config.toml
init_std_qkv = 0.0341
init_std_up = 0.0341
max_steps = 1891
Each number is 500 + 40 x the weight over its row's rms, rounded and kept within 0 to 999. Layers, rows and columns count from 0. Numbers have three digits each. The size before them is the row's rms in percent of the matrix's.

# q: layer 11 attention query, 256x256, rms 0.0932, rows 0-63, columns 64-127
# k: layer 11 attention key, 256x256, rms 0.0944, rows 0-63, columns 64-127
# v: layer 11 attention value, 256x256, rms 0.121, rows 0-35, columns 64-127
# o: layer 11 attention output (transposed), 256x256, rms 0.115, rows 0-35, columns 64-127
q0 094:506429520562445541442559447462501474518475494448540562505498439512432495475544474478525544490527506501516526456549573444521475495463529487506498481468477448488552492518441494532494491449572479
k0 088:544465489577513463480548448567522485472424554513546550489546506462482467475499492480500489497463479461586563509437514516475462527474519453507554540465448570466513529505504475502558527533513504
q1 086:466509572593533446489464498547513469466506516464518492509413573536485503399511468452528567456506455484510473485455497478441623474490489482496503428517500522528444455483463441474475556533545579
k1 079:523483482455522512534523432430482470519481525512483545522544484470523508562538512421496521465472550578434503498537471495444518523606507491516400461494544532507582424502486461523544482532518499
q2 088:580525446453492522555532586483466523439492565455480473528504564522560461502485468483494455538504530477537483525518502525462448520484494483453506532485416532478523456501480562534525475499413389
k2 088:484585567487503473506490579488464526489524457513541478513524453530453532490505500498458532538454419460509512518459491504604484508393499469536511495476494479497532519510489522486501485455438475
q3 094:503425555567430523517590459517538527526492470458558512547528541502522496498505423495504557491521462491520513536486562564482495452459511551538479454495511494544438504538477481585508528476465556
k3 087:519476479490500517508549494480472480496483463502466594485512434433484572533478464492473533488505570541470461463600483515484437547531510461504422471436558510474519492498513478441491436522511467
q4 088:550520435560428514568468566524467541470499595498510429507444506552508440547524483462521525487535545564551575505500485453518472498537496474495576468458425455508450479516496490486590461471559543
k4 100:410501549482528441525510530520438513479534477480440464531512490511500523487509527510504485515504487518535566491412556563562480486458528533517482484479562461517558561508498500476491469527496510
q5 105:454479547509448464424510440470545502537497486497552499490522461509423474557490501487557525472590551558454528499508539463585547482493460483534557482520508504551501539505503435568546471495541505
k5 076:553440479534534525479445473517515537484484471539524485462422504474465464517542499409572440556504499500494477430523470433487557486537492462474594495531521498470462492508451466494537501525449497
q6 104:496478457494489530539557519410410522448471455578493394592504529474534450506477541516510525494511484486480453517462600492466421594467545449479568537562482460574476504535475479516537475484553499
k6 103:535500528440523579442484480503530505546469436488542509471509524491464472516496590516567492449584498492547480461504516465497539460524510469564510536523466477507457535451516384538487546499478648
q7 107:500499624484547491507517463498485583545527507521543504534454579454450569464449474496540507477522534494519515511456520487514573495467553507539451493548444508499471443511442486433542489489451454
k7 109:503491494445484530600556481472491508496466516474525526440552490497491557521539542439597510486485504473390480536514428504452494455506571522456467426439515594528483450536521542490423508565538526
q8 109:551463502534449513511527518506503514495420534555523521455510548531472493434544513469521482549474516454559504528548569498532511535511539525431507475510426546512479448614547540491468468469524481
k8 108:464531509509492538497536468519580553494575506476521522489463509419494561544429535517448495544508506523476478513483467540467494531483567450467470479407482471520491506477595460546490520605533545
q9 110:462478468559563496500524514515428534441474471482473470413426536493430545446551505497484547535547606459578501496524461511513528471544499448552495585444439536503473534569518497509503536500435524
k9 105:559483453481560443513446446477548491463509449519498580528508401503549476480450540494482459534450570428473511506496509528511505514460490508463497492485545568505525627459513533491533466487431510
q10 101:506582521494422518421459519499540565487541583463436484529486518506511506494531488514466508557524544459474519506414524476451514583503518538544483550490490519549476409538561521485476517510534486
k10 106:449482582523498545485503511507459499483459468520532456492478473428445523465563503475581473449573513470508555474493485436547486482523514471422459434508480478542464533502547435545540534439469471
q11 107:521412478440444505443514496538447515494550453562492439515527503408518475493465491513533447547459479573538490515518487427526519519603538458460454450467481503541512477503506543484479514558518522
k11 105:499498517470481504521529519434451568458464450450562505531490480503463566480428468505515438489468507493541498489495491543542555419441549549479527498465463470478494548490450523514456490553453488
q12 103:390538463559473465475534449517457530555536457445491495555526515553469507486495505491496578457557551544424471461528454492514566459509491490556442445510503474482472449509465529510542534457507506
k12 099:510475544516477501509457578480552466516429504548458495437512494502404477535519473441510436526570512460473501464521506531512500500471513571485511587517450573517508507487473476522541518506543425
q13 094:546515507398461489560456565507508531410458434519464481487482549458556519484526573532461459499481462510533540497446414535518483605468424466416557501555414581513426542496481537522520468535476502
k13 091:482519497574555484456501484502528537503506488467520511521557432486495473501522453528513514575499451497489504498469463475582484513507543549476491456526550473492515535546444536514478525535461580
q14 092:516455483416550521483505555499514554470495386542530549517504504489523448479553485473528491503432486558471533512435433553457431462503457597559512456517479433511513583406490459492427503459532524
k14 083:520547520583461560498545485556499561492500496496474539504444549446540512542530457485385532522513435496558425548480480598488474606555606454474532483494504512405503494529580464524526430467507408
q15 087:518490436527488526508473553496483558439562533488519471514491516551532478519482482595519453536486512479510543528495427559501437496494483499505516493487420474446552516477518534475548556532489441
k15 087:450551532501551506531531540560498546432518462425508511498505549439516476487468396539493444481534439550453538535494501475523400495486496476482467384448561529513520503546445489518502404502487521
q16 088:473525515504449500505538479501444544449477447497491462540470551488557533512574499537570489527538532493484508472518528500502484526516460537460539506489453514489512633442483573493535502514533499
k16 082:499560547552518495469446536569495539502471500488492506473582514460510457475457432520442459473525550471461556538525490501454504414505501499455492502516472514508543523476461507466484509503518480
q17 081:472513479509542504492536439490519491502405526503537492512539474531511538449545499500485457470518552486450505470522553500449432473477462521476479469555572577468476534440522530546471471527553449
k17 125:440568562556461508479508498513471567499492460527510506539552491499470494498510476531464487505487456408499523473440405517543401453534532516471467563523472466519453518478484501495447524431468504
q18 100:512584425527524473477487529443483521535489504481519554524422477503538497478546451492468525514464420524524525489468461519439502508520529501444580450532532471490471526483564455550542561534544473
k18 101:542442586474528561474549495560487549552424532470506477536557510555582495502528544509509498457598494539537473489495578518459449499483464453530495522494510474501496472533545447474443516558469528
q19 104:543511541467560509535501601523454472467495471467533517578529525488508518492563543510499565498486494535518525456446564509431503516447535446474559555448466543527411449508487580448465470503573538
k19 102:419539466465505509438568474460472576495527497514474479519478435481463523544516472477495498549498531465505504479546458559525492447475514497470482468462536429517497544485544437504554509482479471
q20 107:517513538493516541584420541479471473524456550490457487526568545550492562562530491370505532522506465472487426551495449500495569497594525497443537522497463424544464491469530500529529513475551530
k20 105:478513500480495447475600458526498470420548470471444543490515527416467485533483511531447576490545541568520499443463570413469481508480507516507499550528490528548462463576527500565549498459515468
q21 104:573494516521519480549506504503433421504506473495449438493483485542475545525480481520483526425482481509421476512418501456547511519455494527465479500491521514483524573534483526494485510485523403
k21 105:529472547461457564570480428475457484528526548501403474519479564471481478531576519490505528461604497592471569530573489468470531431445453534453452553396522469482558476525420499536525508523502490
q22 103:492575558525442520526379541564461596460502473489551492469585551541527485524479458504580424491503458496559491441555540521505497493517442534478425452515512536482476462573524519518511454425491504
k22 097:546459544569517527451542463461484554462439424465503525494523504481557530453471508523410444469480482483503455551546430454426537470541575472466545469398555551415564430557459513394484507486496489
q23 100:545520519557471451482530497529523509547513526452510522479518534491424533554554502531512587507493543573543473490503442462514557435450495502475430508440540558505504511535382528470495515484515475
k23 102:568498524440504535569534513438535562480434494467457539558463474503572478567492448443544478420491546494477541480516515474472575499488539528528423520489497549499471543546499491502543464415516500
q24 113:486458486505492404544534481514491470503528548433488463513483461511454546447576487457477558449473500484443580510431476481412430471444535424509443411475507479495509479567450538429520517478576438
k24 109:459478551467506540560502506443543537521580585510431472482486503507463506571526431506478469554520494496538515462450453533555559480486453567439535577459554563500532518454450621561583498434515507
q25 105:529537484546496503515516440508498470563548489435446564526547442441543466544472507507534492540455519496523574436412487505410524495500442521479500471511498455541479525488543498478526543634581591
k25 108:490484528468480499462484479504479502365448469522452400447441557478463494505506458578521511521489446509485494444478461487461457507525479459527562493471523487513509483524443543508483449489518539
q26 106:546477535557558525478536546530472495544508453539480480406520465506426447541504492510453500521459511530438530500439452498455474491516531512461517506511508446528406568431521400504467483509491517
k26 104:517437484482520455463534454482592425488529478510469518562478564538551506504551446506536508471524458517464519477477480464517503484471470493596441509413552545418540495448513450529513563521516533
q27 110:440510514526493478523472527536576558540485542480499487543475532575517545424554453495546546476463531498468488527519534487522439496516512435455529393441528532488579509470445488556514549491484450
k27 106:489505501468539585501526500490498533599552549479543609478499525423505499452511447449422507478528522487522552586458452506458500449454514587421490471503478509516540527496497473489536453421501477
q28 101:502537458530513541522518470462517496494518506478497556513518526480480494451526467527518498481524587464468460495523485526547547463514502497485527526533478542453495459551563485568511553511555449
k28 095:469433484467586513494523471484486525519539428588551545559482502497509466535492583504565503516515536548433525494538477520484497543532431535524503562530483461468511538532493517506486479466528520
q29 101:471459518472438457602519449511550464500579433523587479557484519551484563419524479541449509579487510568468575494493495467463486437504506520486512497505584500505548501556477496522454538485449472
k29 104:553524536440549573584531495573497573513463549576476587476520529476492484527449450531458456528522505512528522532551511549515420461506551473511482459548491560575488505538492497515544500465496551
q30 101:501487497511445548448530555466480542431512403440504496511507496460407499588576510552501482526515548526492509569538503534512556493484468475510530499548560539523438524531443577513504503461516535
k30 096:537532550507564533468494441447451480423522546568528481525453473546576432475528495465522395447459598488503477450517538491506530535475463476575483517466447551495519526517513533444544506558521493
q31 106:480550574474420476518502449493556536515472465469387508471528479517542539445568473512520476439530470546454477504485514534511531468509475439493490541498467501465563499486459520544507605502382513
k31 102:533471565533502531557452504543555521522494541499445492483561445526475521434476512489484541588505516438446499524510460482451533504533480527523548418482495534520476531531536594544510489471505543
v0 092:480518519514498476550552450541564520506533475450483454566509512461426474494472498549487535455418426519502462514557406468524539435464558441551584541498557482551438485481539554456492542488426494
o0 086:505457444511556508497520429410476436443482457529493396441588534522503526456549536487518536494528499560510484503548494490495521514460501509516534537547491486464497464463470515527451532551530377
v1 094:479528530505500516483531453483540490550530506573503504583456483567477475512458497471540435514523466532513528492495409531497557452468493540490445525501491535568467473409566491443538518529487527
o1 088:488499457535495468502522499557454452547501493519477515544483486482526459473519489581489510470466502464519527466586445580514550524548451590563551504575473444501517483468530481477563522456473511
v2 102:565429536468537505551494506550461457482505584531505472499515530506525500499442520491499547470498533599519454475487496548474519516511528429482534435498544520495494487533504477500516509575474497
o2 095:582432425505502481515451487408473485494501509517472503527498477483459485528534529485449580468488487482437515541474503511567520498570491500541486497454549540529535496533485457488425490516477505
v3 098:536458475492524475544507435535451481455483544573501530550480497515469527508438553454478527481500540504459422418489531540483532524505513449386471479498459559557501484552504513563538422474502473
o3 090:545448523458517487552474521536457418550509480475562495519512458529483516491524512450521447535485505524421463516500506491497412531468465389507525509477571566479450527505527477504465464472490561
v4 090:475475490524511518475503489429445514461467554484536534497520489460514529433467576501455563531466561529486566467498463520500438547494464564553520519481533577543529493469455537455562456462470532
o4 082:460454493427512470560499537561460495473503524518544494526474502458466525536538594455482473506481526559586515506409451475545519441521506497480488498479545514546561517504498463601478497510485528
v5 090:415460535421449453495620524459504471523469486516548510479503492450518497465563528491439586494557515497507505544522560485494477593528513471469494457507460493497391556560466455492495497521556510
o5 089:468512508547457469494457518552489472492462460528445395463462473525616481496513477447561457479503563508545502473546488494515521471478450527483464508498506539495540495478462529456522410513511525
v6 094:494504499466537524495565543525529517504502494551421443466449525441516565437474478501487536547475507499421475464519547531469514520503521517476522504579545542467525423458459491529528491520497450
o6 092:405509474462451509440517488501474533501519499397525468481489476537445485465515550469458571446564506482555438487520545467525528449530557500506552530448483469439440524514481453490527516441525517
v7 093:454485494518452501506448528449539529452526489512521482434457513511471453518555432512484404516456485555444530440557474490515495408541445574493519481497498492534479551470492500506460563436534424
o7 089:465592535457449489454506527530582515477505496445507524511499483489533471497603559485526385565478537509474480492450529470518542462469436450540584488536512499513493490471550553427522517501490485
v8 093:499534566518567518511535505526540521481478564516508583486525487527504552502501556522492504496523491479431445493542468492513604538427524431477501509515559477458564502505529521520375449530452499
o8 089:469473512516506466481461447523484540507531523501498481478469617507545484550506525505475486474526498554520509496520531460496496543572500474488438490505581472553397487469505455493537482485540514
v9 095:509469466414447523530564485421480457476465480512482470521582509533420508508452564483463496524495433519422486529556494495503489542521483446491487505513480529448512478513504481491541470432547406
o9 094:544485493462528488539528497450439540528491535563567422534497441558491506508556490496523535481532546459512518512424457496526490544428534477468480507552479526550501453555514462536483506488484502
v10 098:560488436488452540552517541542443478527529555561552520502447429547487539462449516501507544484523577506495479566509560516506510505548448485433431452502451570476496525531440516443524452471479469
o10 093:498497495477534519556521520540497590484530462565535473536559478475488518514511474535541459487494458457456516491501484524516486520547461479555535493483578551501504518424437521521549461466457477
v11 088:532510455525497530522516533524542492498437424515499507541554423501539499497424535465573480448473539517495523453549482455476512515475532422483516566540529509431526495482553445498515539467515566
o11 085:539463447503484532479487470418532576493487517457454486454565497490498451539473425524477546482494534432552501486493512392504554524533461560514565521415476503524517469507528455486555591498517470
v12 086:499437622497521450465536504533567514444491551489423509433502525483479499491500424434535483552487470516553449458502487507443509471496586482510547524520471510585548531465499472445475506436473435
o12 083:565528438475504507409508526505472548480482531483503450509588533553457507461543541510531591479543446527551534545479450537576542549456544499436569446527470484455575469512542525499526522559451471
v13 085:592512465485484520544484437531487519462451480505543552517432564486467495491510495487510535382519512448473555418572445508509583434507476483445522582536569467545450492505454502509535493494450499
o13 083:518477531495542511505508546475522484567503495504428465433483398453516498494496477508467547480502528559537473546514477446448514518486539407488438556531538462553453476457537501466482518495414524
v14 092:431537507557487515502517485465480470550556476488501417471429500474510474504541483527568448510476477490485459491461572521566567413518508615493484479493454524498531464484504502476517510500541514
o14 088:450518501507455440566486496531589461531504515540527509554474538460489484421453497533555479512536490501467460502559514545532528537498462517527502512491488560498541574469569451457502498410452411
v15 101:553558436396534494469485506470479525585545458492479484470450425501497423460529506519500432562508490396534540450496517530523479517472450581475502456518449510471459540449458447497507522523492488
o15 088:526538565571465486462495513615552508509495421470554526556496507495469514504500523488523444496479543499588526492499509577510563477470454513520504480499441490541467459489527546482547557480411486
v16 093:513550517545504531483544446494491518558485495492548539404533508481589467493540473486503501516489487587536534473507568574485464509472554559567510539438494550518537522492523464500516496518512530
o16 087:572527436504522524616430490475504554494526510504520488557476457457545544543488414469491541518514467525558532503500479490455466552587431516532475513521457518490436468541547496483523441552383419
v17 087:560494489492486566509504470535531478522521546482458540511462597429437512481481444516449505512523473441446514488557452459531492500486498501454490485534490444534417539542538461538474532491518541
o17 089:527482513528508485579494540523504582473448422525509455468506494507517479465543462493519468450541468504485514456476515474532518528497505464497503488458467458460512480509524442444516561609540479
v18 105:463513475427493541504484540505392448480476548548552464506561480496482512479449550509439584469562552495474474485477516541436506584472468454434442542522525535551486499521508529532547463465490574
o18 099:495386493539485502502486512487523507442505489569474460443532452468443476547448457489532445520526520549491457545532467472458583543540472588456534498525515556539476464538460542514536474508447442
v19 099:481469512484567517504516456542584536471470578452510448547529520436452519494408462513429522482501469518503454540563562540516485594487522430514487559550536572517517476441509524510427502541471483
o19 092:508507522415509503481467531466538476447432558496481405502483520522523559508479497482495487452460531461435420505492432470535507611511495556514571459504513459470448452513522504554529477547517537
v20 090:490492429451515452476533450467520504508462512544521397564492508478500525487513466499541464558452513561470469481511532519480385426492543528481441457460437573494534548506406574487460449505470365
o20 089:481520542494441560533523509487459482488569462521483525519516506505512508506475484518528492535432511490456453588473448570450494445440494397522536526482563565444552553549550457500499467568520503
v21 084:573447510545489487524578463456536463519475523505497500413487535496456537447449583585483521483536468415441522518491533452508538531605515543434505530548484446472466501547488511545562469512459539
o21 082:448511504486518513543461455522564550505466483536480501537501499435542462520492500326505475474443596486493481532504474547457466488483523510468412421471515531450482444500529512552390498545536529
v22 096:579552483459497512500486516506497505535450595492537469487567481498533514533429547473420570454561504462477458508487517538487547594426474468483500481577532535573491508501527490465518491526523587
o22 092:466488501484430556525490561441480502527469496464544544601469539550462507488474464514498551557501538506506519486509562434520536576594523576534426522512498471483568459462538466485477464525498459
v23 089:576529476519534550536538445486558563553498525505562485465522448526452544477471574540480538485525471447466543536524439503548536520463564530547493501456553559431529530510502442459490472521492524
o23 083:541445509461470555490437495488506493537493498428493589545518553470467552542556500532491475449396514457549544466580498470485474562536430504542467550514489442500541547521433518548506524500508521
v24 095:461455505448495517457496590466530523487484503505442516440447494509493471473503457555520416442544507512533541477506478482501438527501495506593529460510530526512499521522484435428447532448579444
o24 092:424463535525460490558505533495542498534558534385450537546426497495543507481520453511443435485507483477541560492481506519530499481529509508500549462436503508495569529483493495501538571476498473
v25 097:551506556498483467558487438471511509511446522545536556530487509475464500465506528490497601521537501510540549519471457464507516473468564437477487473468523550508490445498499523561551462461525572
o25 091:474549463494480427444483487519507466493525507498407503473564450507428511467464475445544556498477465481493475543457477534544446497556556587441468623508550493477467503449499562577573537535525538
v26 100:551503522473482506461557453475481478452429517521498478509562479537538514475499538481485522494536487526456501488547505559421554529539552430434503467465547498479503526550513478540462535508442501
o26 093:475517458510474564483512502504502531530501483508500441477489477437478576521500476518474526521492532475479517522560522465469478550492501489529520435494615583529480503492480524468507525509489468
v27 092:534437547541426472516523426474506491564489485566558553464522528484529485511482464474492552450542491469473480448558467480459502496510565539393502537528531442488519521490524544539535490446465493
o27 091:453543458560477492443450478465494532493501497472513456446521506497519491411484481515482459509499507465468453530530558462475545475457531476522467497504481513450454504529492424458513583513435607
v28 089:425475507529545478448436468451519456417469483567488483525472507447493536525495558487467508553471573493446505525534543507482456518457492452479524523487459509471487510507418424513555546424448607
o28 084:518504500534442491443569440464485498545510454503523513467479481522568536463443498498458512537542456518516570468475488520485534502543527545475437530451501450454424532544552486508480438448490481
v29 093:445507419481561530414446529468527561526478429475502484495483534506479525470574522497496443540525553483538532452502507486519503555470469609563457524501520555525570542448452427431538472549538525
o29 091:495501529535513481508550567559467600466550500470484496530497520447516534501514507502552485533485475535494492485479463467563447489447481557487488473491462461512451526481567441512541506495475529
v30 090:539527506505499482498551469510508564508469531498475519522470502581468485529504487552516529535611556572607539537505452517452525487542484431471481494477493488466531549575517472564552445506443555
o30 091:521463500506572520519496570538515545533516538505555531504497489613522622458471507466485485525531373476548455459570479537479473550494529526464484463519512523576486510491538494543535560533512448
v31 092:458490497611535427531531503519543463431487471481413580473446496495528501537542434591541571491576472443506484467538541494483482498498471496508511534464524424533498488504556438500474564518467478
o31 090:503560493444510410569572458530473519466532407495474488540473470505495512568480493450532423477512429472505504575476535532463495540463505493494508561523459445488597460574485490488380527476508553
q32 086:529475522475456444529474519438548531439485540521560526521482486491533471467511473477519477460524455532563493448521514474461512455507473508485444419513386509542533447532558477525544472480558560
k32 094:402478479422435512505545509460485510532504486589515497500484515470518537526491590477428466533440561546492521583447468446503519476508540475492451498473507535479484515511499522499510486493547483
q33 088:533578446531514542544514593503465431469551549510555489565529464463575482451496512521524458441557461511592435476504470452436459517488551535443475527525503493458553485498528477541494525552449485
k33 083:544488532460545480488465446444527543512516454471539542443426559476577480475474523478532479531438489487458514527464513493486503451508535441552547518500504514488423507526380531508455492499496479
q34 088:539514433483507429553472510510527426429484593521600550505497529570527487451564498501470516457501518504554518489526504506452557529498541542495567500451436587481547451547545495598536547476541531
k34 092:490462517490517500553516501423502502546446499502508452577453489568523467551499537524486539574415457541467461512445459449537461512507514540464431544546549455511560502515490497421497526452460514
q35 086:473459538484491539491500448470539483539468503569467538490486536458451477540455502512517527482464406459463524546500475447518542548542523518561530554553545468448343578500429452426474487419435478
k35 085:528493472521520518465522497464510432450486528506450483563514550554466462413520489453478526466485533543575526464603449560529474488576499481483452519504514491599486506522532526490552489490463610
q36 089:509481452541512451532384539568463482464566541519478435512508537546581430445462533505538477522504537496530549412487460495504500488501533532442468531497451597491578446455524485555573564516431447
k36 069:465545540540537537539540586530528506539540498499485538480555484504530508513490518567485508469520487497503438536446473448458499476456511488524541537540538459468465516423461543505454497440517452
q37 105:454565446537447483460438495515477581547612490459530503496468527471526389480483506531530483492510494445511531494444413502517508430496504463479537498558519463477537470456498520534469562498489430
k37 088:531472486471479535518496424593485452498508553549506486485436485478453515579512494493491546483499465517452476467529588460515499549515553492454453514507502560493496557485518503520511504496488593
q38 101:521529550491583421474473549507498496478454481520509497513477489515573490534587465524551536471531452549537508527535470482479521541456481410435550508467551527495508498540570539466474565533562504
k38 104:601528535400498538499556411514485526562548525508467528489539562406476461494514488451538533515547492512504476517501483513528513520546499469482493530572596517512557484470516509485489420512465545
q39 107:514516493515449467499602527496576472516527461478508550510433529466483468468390549534431528548422494502511532511478469487478557488490581519527444491479414508510470523464518490550470485525442543
k39 106:521497541465606466486547546428449479516522531611439484457559485422562511461411493494529454490533526498519458458459515557528476562507481486565511469486454510504506494518526498502514500464474538
q40 102:500519468460522502448560486527536527518514508500512526475509477458476491506488509532473511505592547503543498538479460514485464451500495454428487545383580562509553524454551459590510538529579481
k40 102:490491548505507437486372457509562505512426479446502512442462492517541454462504482530441583496479518549513501488487510446430434479543506517505467522489504533564538540481482445564451477516545464
q41 106:494476539510503456508480515516553593498484471475523472529445483526476512438531569499501490455526478539517543502530491469443502508493465517499460485506453478525511556479535553517492463537535538
k41 102:540518548481551467554455450484546504509548491452470506497507506425469499428523518452556485528579505382497413504468536450497511534536550466496575479444552492512484390542449491459554417491432458
q42 105:520519548506489440464519493519487565467564474440486497503506523460448418483470484504582465588531506570503549492498500554508469500461543463547466434500454501433504480501457519440510481510471568
k42 096:468544590506500419570450520519488491576503526475473578493471517494547469516507466442519524490434462452454508504440417475532506538526460511439506496495561548512507500530492529479455492536563504
q43 100:450494464514473529379473460535514476500535507406454494556480495516525460478495490576531440488484489516532513559488528566346477535499538513549428539526526426578452387516537526477546515507563518
k43 105:459510488519512576493433569504515498466584552502454546498454433460451461486513507532529538493461483501482493522506526513534587509493512444572455470480491476536466480474560568502465456479512518
q44 088:479608444572520543521496473517564477542461420452422473499524586561456465551448570521568535495550486470500515454498454465501471563499495525485472545526576491460575454432437502469533517479455419
k44 083:539494465452417463477438509466512480514517498534444460524447552433538461510551492508497439560512497531537514473486462518537484437505457506459540504517490444478549499510479490480440534479526490
q45 081:460415459503538439493597440547513463502515467477472480561552578494471461511495573481572482483525481534489525455525523502504436499567505541523518580489555419455526534478426469479494460443491461
k45 086:461515543564544482498430520523532567448494490505536472505487455511560444391538521548474493530441438483483483480509505526530500530483487508537454518496430518460483548523518500576414524441527536
q46 089:490541458487443487500515579483477562531559472399502507526514561501551478486553517526567463437521570555479527430511405449431523470496461490477471472511502479470560452460509467585519484495427546
k46 077:472487457555527461465425544505508488494567478547475448498511474432519434499469477544432556512504477530501497556515538473521532522522516498493571541584490473493530506478540502457442517474551415
q47 086:484468512452501531434545393508560438470460511501557494464503444538443548557513460568417493501559545530471469568463549570530547517497470460473495446431535474499434537552452482421415459478583519
k47 077:426518471447455518495532485439471497541459502555519531459458476514522538538507501463439480523497485482518539482492569471583503529509564500550472464479480493465513588515502535467489485510501500
q48 082:490532537438515538442515541460475505501552474550537496490505492512421461497486477504540449454494451515493487502510477516539468526509493461480484519545540464496466488516439497464511489486428502
k48 098:456530491499516420552481496536456548442444540449467495508505567534491500496564479436501531468493515572497512402562568483437449419491506562507467562546485484507481436497573483456525532499454542
q49 080:457430464466463487462569491499548552494499565541498513439456510469485597483476475528460492455450445444482450484487572471533531497492525544530544464558531423477475542447431521450474498439514478
k49 080:509464439550487556486436511458515452522470466524537441464491504505424515468524466414491568513503561552538431469559540527465577534453443485518500466487488486482465469515532457528537463528506517
q50 096:508467507534509462546457496462565421497457467572432510535450428417493525559548493497445537495489495457560556517463481500516488516432529470512514540462444506521470518507536532518484541508446508
k50 098:549493502504497559467512479567516426408462579470482522516497442428463531491404510459502493555467466551575498558496463485472564542559494535495594467496447543472501445438444484505467585464548407
q51 101:518523562490533595499483439578481523491535478487497477542479480399457518469463427575470501526528607421467547517450502507496517467470476473417488562509425483518501524517413513520454447518494482
k51 101:439465460436443482502516524485517538577558470589533521543488493486512605560462524587508534504508527532442472448459459470502498480539467605514416473512587522490465500506476515463542504575554551
q52 098:524444527425493512494502518489535537480475506484474529554532513555561493526498523480487520491519496477523525516489535521517452596591421536544514557544488533508412473484554527483501491557493487
k52 100:536539498488507540517525486421483561491457492501566524550525559448535430533461510503584491520480489508509473467438437518499500522522438501487430516510487439453519510572537415530457547469540557
q53 111:558505465487518481446530520459475558537537473549449484569420498564489519513487513459467465496526510505468475558472488470472462450435505544523454518486508469482493617528566505547508470496518612
k53 102:490493502449479465472532525438510499545535560537456539546511485516537503497475500457519464476460505504524527548486486442625470472501530453554499509502536524443470527452435560526489521583457494
q54 100:481526453477544506495512529488556527542526535511482450492461414523510530549483545460485531544460508487445514552541516572540540574574469519527504579528488541516483489548566578476521548431557601
k54 104:540457479593507514495535462537527456443498452525520522573512522453448471498610508483472501535511513541563509532569542524500504509520458520497560493403524427511494480482545497458553548462495461
q55 106:532500429459469526497445442516478425462537523445489478522523528563459500512457535470426479505509502493466545478575492487519525532498536472490429461500533513453502490505481532555483494456492464
k55 105:510520512534515522445497578527486489543543517475509530517505537542510484511600514473603528441498458497551509535510452475511508483517495567495561508499510558541554496551468591472505452480444472
q56 099:449549561462565493555548477480499486512491470489413439433492479512494534536457480496561478515506548522502505582500405572480447517467425545470521453511465498452506514535543470536503523491399460
k56 114:455558425495572515512534520457456453493448435467573557502498451510566433447522437448515528527510504532477531478515482504432527521533481494512568432523517429434484526509504477537489565549531484
q57 095:444493538520538503549496498504452430499576543475450542522415510479527503506491540509510473503486392504555521492531509538551535497467547517526495488479474554506472431493525482587458566574573574
k57 102:528485513538495492492500461529484505474548509551460510491546462493493481546510505469504487455455480540510503519557449454505509501496514502505501534528487512472505552472556558512484465473485442
q58 104:523497423560470581494466450454509515549440472423451504500510551502500490500556537446508459504448487481516480460542512517518495458548503526545447472505479603524509441516461516531507466520497532
k58 099:490466519451543522552487474532486503573525541563607457578520504478542552552484438544506500525526471512452482456441503496497480582491464497522501486550537462466530530454515517515499458523419573
q59 102:550576551479486501533528505481464552439482472504504518515574417435464461503513521471513496437486483481463499443528502529528501442532537478492549498535436529501437551563480467396482486518483513
k59 105:456545515492442474472460516499472485502539572392508501547524541501524481482579594487561448513530578458483519502459501484478476550478563488477506495498496456534521531503490481439529516506472494
q60 109:543535489587524497518478525557493465499582549490554445517515513460504458511537465525459550467526529503557446500461492492459508495526498508401533470478503471440455587452502534469501537549540419
k60 105:480513542548398415512444514544464520535460543528527513467540528478495521551528574467491577490493529563486419455464488431481525504465495491497489528473493465529516458461468490553479465499577564
q61 105:496533517457400512449522461552429420481497470458478500563530488539425445460504507490465420529529511568505535444486507443465510406492589405536431512505503473457475430517411494535445504535589486
k61 105:484532507450549522547528466535564517522541531512483557448500466495534513564564518453535499507553441442490544519542437454554486546452528493549449471495538581510552553577542608425533476525560467
q62 103:522467519544540478447523566480524462448522560517511538539462545596499481546560535477466460514501473527522496524488473498476508554514528539520548489518490471584550453455462531493466457490512530
k62 110:505487475458469490528453505499557513526432512482438513453501527567381551503482533539526526538551480491522490502451480489618587510487405487544468546484493554536550462534553483592477519509529460
q63 111:495560480534442498515504506523514526544482487484472506486519470547561508455538512364539392550490572574459435468531547504516505491433465535465503528503468478478465455547551608497457458445537552
k63 111:597500484481465459505516535526458437565573426499491535481438509442474588532514491480509472561518490502458491520543504546463495500494470503444470531505527512429543517440521535494477515505505475
v32 087:522531528589519577567538457509539455465563465541436548458527556494550364501474521535603471502489498483564451438441560529480458520507552495493476492587524490527564497524474418530500419484487562
o32 092:436545516517530482529533466522517466488535514388518461492496475523546459495490488503516574497489510542512494495472522535479568507518583471474466542538487508467499479393488547507458497463448509
v33 091:502576519509530478511471501450549562462440475492591468546504545542567518551498571469491502550464456517436514399506590472477469505478503470489449502435511512556509500545572475523413449546534501
o33 085:584527488462452545489439462468511585466552524436459460520429472496530565488501517537551532451517490500528534456567446433448551552526547560480504442495487521515568500538402469460472562484496534
v34 099:437561587491506498418476482428509528517524425500518460494478486480480436508540523461564511496501516450482616485426541508497495505515540509533491552505466505509534552579552471495477481447532564
o34 092:472562496549490533520558498553551508455601467471427488540420513494591509488519562520520496550417488461544450445586517507530518431538463483551514469496503489477456507490559484510531520496605465
v35 097:625522461553461487467556458465447570476438512486447440485484554517452497518451409547436539554484495511561521442462548550485446566439412522519456465525498490468430507499511469472529610521520575
o35 096:519500414547532520494454466544508463466533452455568455411533429445519488451470502522572554469509509488481487524528467499521438507575513546518497475512542449526465495440421496462547510473456418